config.toml
norm = "rmsnorm"
rope_base = 17000.0
rope_fraction = 1.0
weight_decay = 0.032
lr_head = 0.00765
schedule = "wsd"
Each number is 500 + 40 x the weight over its row's rms, rounded and kept within 0 to 999. Layers, rows and columns count from 0. Numbers have three digits each. The size before them is the row's rms in percent of the matrix's.

# layer 13 MLP down, 160x640, rms 0.222, rows 0-159, columns 448-479
097:563492474476478512522507551482456484554491478503434508508479496619555492507480454527417500551501
106:538573478568454491466529487537500431588512480521489559485582523490555447442516452493484523457484
097:442546527516486499580466433462490499506468529497467469542465517523456516506426580502581535463515
105:515571487459514447469468504455451549441479468553496463548484548580532583455432538474509501516488
100:404547466519506508481549499471573476503501520452412510569564562513463527571558431546475531434437
108:513597522556504521542446539470477477479556464533475535460526512605453510550476474529389509518518
094:483418504467500539513487501540467499544485524476478470525478505436486472456440421522530475521523
092:503567581524462522482535564508480508561437494446546531556466528456589522475407535473554482510533
099:491467515519457430523544508492530520501483526492532525483463485541442465548453523484515464482554
105:476556514482516488473543522507495592559531470544499553515436532520477491472464506468393470477459
100:428479547508434535491426500511443495485501502522434506449604450570468487554491517460543545463531
091:487490477410459411464530526501533511515481513500476472512513531471527609495525496429447457552495
105:544461542509457579499487473594488503484470540546565511459516491550477580534496584550477552445466
097:499537459508454538510544539495524509479464512431554486499515503481532494480484514541561534494456
093:498521489501521564485516477576505510488456543526596574468467514536452489492559481491521512399537
095:495573519539475558531522458452501467468466482506488476541486535475500519501507458521487479522475
105:468489467529509578499595486467501590499556438501475504536467514461460476550558489461546519501461
098:513505546511467480563465538466493466529465554488518502478443545492508471418601460487467504500539
102:544506490460418487579448466496462479420519565467463462481427512617510580540499461553536470505516
094:527536442593514378563542524488526463617531467542527523516468543512568523461451496453484538533508
099:471535503455484518579531511471564515493464497554518508559505450457486540508567495442517515510431
100:542491475541483476455455526504518481506533491429473587440525447507478525511577534494527520466505
090:515526434506481434536509533513542495474486517564536458526465496513553449526494447452478528544387
102:469495515437499433548509582503536430558474496553515546600521516508546448421542502441541513516462
096:490515443632500496491423501468493457485447448495489476476461490491448524508539536496559457463537
098:464472477597493552500469499538533512513483422542513473483509535459647422477479574523579521463506
109:555437484417588528476531494508475567523517534487462544456495500541458498495472465447550488474495
092:554450474447536487572488525506502511546512455401489453499525516489484556428486539492504447414509
102:537503472482542539569482446552452528458532556433496514511513552579477538437501478510499481536545
098:489519517489515512520485580518464510534481504464504501485508541451563529507485510500482544442517
101:564546491485507469516535539530487475509456501501461546543542434489521478490417503386530497469459
103:519502566484552414549523485491465502464477550558572477536512544410483438517513506474454510566470
105:483527504497525488520473496496513485442549534492538464531477529458471508501430499472490498464556
101:504502449489451506461488516424500494484539486494490553447506466512459509454547442520511493500490
099:491524479517480609546461496498508476533507564463466522468455542512509524533474461558549496502506
097:510475489481468473516543468490521540495487443469473474476513512503541516398442450542537510536524
099:539430509432454510482457526528530433481487471526499449505436542480524479511479464518524491465489
103:522533505541515511504477517443553506516508472522459474542496475521467550555533495455479506557458
098:459524517574593510394561462518507444449514457525506497486502548485511438463475527484475502524436
100:450530490511534429530474505509574497456516517540446522485490441455492479454443570498540501522460
096:470479477485517512479520518554486530510393458521628558531521476536440503482553494518652442449496
104:481490492474537511436482509493507533484513506476488472523543534525440526517433530524429532437509
098:482485550526450511481526475509526560490464508543501559568406461505527511548540480558551504557466
105:497494515488555578511488471593489541476462475490522553517488545487507570413495457488510516457510
101:482474462548552530473564552497470576537516462533516538553440523567457454574492538501456469517422
100:478494467470474528535499476537539536508475504547507478554549535495440518480470477492508493527518
101:555546467495565484540441586421513513514538501407440474492503527490479498511512438518523580541473
104:560530457517505511451486434487476482493524504418483550482416504501548540471493494571395442531500
098:576549569510523469514443573438459486462500498453504476581487485498571560476497519452437502503502
095:545452399464525454425519504469557468510557565484496561509451501503534497534501466530432496479517
098:567461532496598505454501465459497422444498512501535488499527513478477471498549498568512508489443
104:504429479560438458479504540448532452488475489497478477485542509472516482532522472559453509439442
096:438508438515569447494494506500589493518455511441472498543506491530521548526488514456462519442419
162:524536539525475510520405502443541443512525571559509502456503546497494469427488451505527551407535
104:517544425476497448469509486522511479480505458492517488566583467499505434441504456525509449485544
092:515481545575533527479551515547501488506464514585542483532442489524466463494498526548399473571490
107:543493489465546448478521565484502458493479529515494434439531504577525569493533554523575508551566
100:490553479579481551441449526483513519523554520464501629476530559514572549455538513498541477483507
099:440457589568516514465531481445543504459485489497501440533419491492476483518518462406510499460475
100:589450423543494538479492568409559493494462506526506468517490501410504460572516559499542476484524
093:513475463418564517498498502496489502558590512399513468559503500441488511471519467487469404444490
103:459489447495550471507531445509414544501511521492524534517416470476468522542442492463480475551524
097:514578488534556431447475448526524528469512522602528564497446438513498496510530443538455524502483
104:453476464510491534519514530519512462464421541460469525538553533507502509518578453457458463449561
101:515533497551522583508492500473567470532481446473556430541504504469451491548503518545520574466449
095:452483516491506477512466432494475508525506478480498434536522464527472472466416482533364509507448
096:511552566459497514542458495577485529553481472562438446483486500489491518494523524484649456437485
099:521507466553502492509468546553541458460471535513507531494508496530467487512427481484515490410579
095:545520501494522574541458524552485583520458515497514502533544537460594516481483604533480491470450
097:425512481519505491515542466528493461457478516468488488587547476473553485491469409501465494488488
096:447460506506534471508450495537514498511533507522515559555513453482457514490493474532454515546487
102:429540462503467493429462457535453518501480482520439537505507466452450553448515476525513494586493
101:455529530467520420550535497478504539500518473546555484509500465512497517523473476497442431541494
099:516460483486488420507527527566411470506463443452549433464572461510553501457429394441496488482456
098:543537520452560491550469523494520504602526475571524511541475502564542500533574508494497495482517
101:546483450525478541458508565480514484528572500490487473486442439483559480535514395462519466481502
103:544562453436524503485488488473525484543450509569451481469520467462474475500444437476492508529455
091:494457485452459563497459518438462529502428464448532541538479508522508490507552508405479466503438
096:506534490532508512542549457525473551551530500526539498523459500521415523530480511538435480541487
103:533461488531431492532509513521461474507387513540529495470545516469485597504393473507539515475479
102:488498500518506546470489498497526479459464466443374508497532443451434503558438487534519493516556
098:457472527517536442545437439492469559486501503443430513467551474469529572478452548493437473450575
100:433515546494492447434547501435564444501524491492516462469530474450499578469531492532441558551467
104:545547537462536482443532501421503507522519514456479469482569474512511534472449527459442480540539
102:588514471504457532467504445524478463546558509519546494492460474537526476500509459458528521484500
098:513490529525539508428504520450463530546514498531460535512482494558495511514470514564510416491499
099:476457491507469495533538448419497500434519523562447514568497466499552530495515435536555522528478
097:552555504544443508490549501522492497496500519521559546506561423431535518468414561465528510561395
100:538481474445458548476472555479457490464518506301456502494561494525474525502486502540457506497492
099:482499515515513575475508471482536550576445522543543482511460517420518503543529472515465513541522
105:472503403482444546533548495465479511477569446555483455471571498486545495448486557492533500523528
098:514517410519501457493467462420521533525605470566526419547513526511561537399490470491460561460543
096:490510493478497523493520531510422510473410470462432417536506546500492491551422515574466521553530
107:495485420470400477544475480529454542469478500481497510448463468520455525513463399519557460548495
093:516485542473489536525496563575504557464533491534482539606504509501530433517406561453459438519491
099:444447511494506470475536450557505503422519478509474495506492566558462463455516445549539470541512
100:428525481463539514542482475507502421515573501394460455457508492519462493473508497558523551532594
101:449544463532502510469542500541494500497496537471574493470633488521534480464490545517530524499519
102:523500475429493555502515567484473493605566486404532491463440460474471492444504530427481456542508
100:497566526518572452513489371501460437560447503493470520514524439486498442508416550451560513438483
099:497506456512514470522514526533495487447518572547504517510380496589544472565478372507452466480490
099:499543505540486472435505501494522508515453523542555528502473465475425553545504413478500433443545
104:471494469476460550511475453475475486515437542508443454484578494508526494506423533450467520465556
095:427526568501506543489488529480513497481479480473481527533455549473541517528487516471483529512480
100:429533514487501527557584520537483551520508482433484551499537541470578530455592520490472506525507
099:488554562499484487512493500551469460531508489504439548405524451461560481551540537582478444488420
098:541489502547570510490503592441500459472478488466427561438547549468468527539434553486489417500470
092:497493465510508541472516479448568381516415514481463511511479485475489474516562515505579492537489
103:461552515564538475577549493549444511557470460506546487514526516483542483493562486478425580529510
100:526531529505555486517564519545564450547511495468474478533502445499489376462511539479528443443482
100:531534528511542473517499543465521545468480563417547479531518500442473375542437415509425559500525
099:492524493558496472473500488476426500475596539514459508572512447474485492491524509472493487550549
098:511487544445564499536496533486539453535459504474538573506522520540593479499495483526557515509516
101:535534573530536540503459512478496554499518531534457525495515503487527419511595550403523486474502
094:489459417482464554499505478500571443475573479535455485542515521505525509376467503460509467552472
100:488534497574477559569495502497494527544433471439468437546540498483522571480482467497504460564520
101:438482510413473564532499498540484459541536568484543510598491414485544512481540539560567499453513
100:496487513521525521555483501506589463485517431526554546479584477424456502523520523490444477478509
101:465445531472469592468556511487476463450537549502465501484485504524448465465490524560575512500539
100:496424534569501468518543516506515505445458558560381489548483463508542445514443507512527472493520
096:529472522491504489517543502447484527465550520525447522513536550488472482454433473501592471498490
097:559575510511477535463485456542532455577536530513547525496566524371458491498503509460545514503511
104:495487546522538515525555510454488479484443482540459429519470456521529486546512468579530509525483
097:546565476475483528477526598492468523474534470559498484554524526514537467565439473464586527534527
097:441461485569513510491593492507525493487550499530554506566501454513506496465429543519556578519491
092:449496544435512453473532549461543509551473478514485459560444487448499514462538505477436554503451
099:518503541569492533482559469543481496453505464462502461512507529584557498493466485529440448447502
102:476449422433535538490429533495520487514537508551453494508584443528463511563570492477512524495468
099:498512458499564394562502491448488533472491577478474497522499480515551499517575497519466453480504
104:551438495512561468519539485494478515514514516506507525433508459475545474555467552483543487446460
100:434479535457493438490481508544554537471464562525479531433443484476554501547498528612492469558512
097:576459583524485439474426432581509444486500500413525540487470483476477550431539485524535527508502
096:441467464519534571432493471477497458471526492534488504517489551473512495483531547451504510491520
103:463548488551459478477487475479505528448531484477470497497449508554436531566531512541486482512511
118:509489494482448496498491440497471465465447579500500500529506496498540553464597436513651512484564
098:545505509417508493439560456551531476509508482507519552538508527502518527481525454435501447497503
097:456469437493477495454555507499460502545498504407496462548498563583502494425508574472408470488477
106:518472432564536470489518503493491453536477525559440615551476493527491548451431471494495491452450
107:493474481498500468465489495574532464466441505449390383565514538503473497463428543552486523477518
103:477484532503456620485503412501485451493555494531583449452447453491443500524549490537464439577514
096:448488463520533489501454505473527467438493574507479482560455477470549456537419559513459575484490
101:520517511552487443559504527507495453498489424494458551560561484494465540472493520491380587424490
099:536479516439514510512397510553480501548479546523468525477525509493602506458547456518608507545487
090:495467465492486523519515450523473496502498454563492474447490406573584505489427449513530501476471
099:464483564501534426496467508506438482485596489566525447553474494531533543469599444538463484449458
094:482591553525494499575545528501442525469476510538547471522561486491560542558444595478460532546473
100:496459462489459545502534490492493492505492525504573551478481512482427488478541547458510513475459
098:527451484473502509489510450463478499504523480482474510516462496571518466537536481421502443500511
095:510500464553499522502506565509487438509513519526552522540479472504534531506492473551449559568525
097:538547487450468473500434463470473496479499563489443509438453556463466561520562524514530547439513
100:448428535488528461502476518473457510516503529490510465510457553413457480448571421478561503429485
098:536534502515484478512447518543498484564514510431450495587403480555440509488487463530570485530586
102:561478507488492551484547538518439511568499540525534458500468509513554529540513579462396452450490
099:503498496479471503441486527424496562467556492499530460509413556429481525502472467493485475503487
101:503499538511470461451507496485499435510446504497464477499396422474518502482506533549586459482476
099:494478509552521547504501478554488469485545566573580514533536477512571546491469522457487517504525
102:523483518404543482520476503454486500558579551551495411518489522489464481462530422449417540516512
097:542491493518438520528479478445498559470449528470536457549520515488530512494490478478596498499484
099:446502483486474552524559433485531485505500573417554470472481516534501506502480500477412508513479
096:454493558466526523532536505551462521507485537489539412555431510565451502532489554457450555528522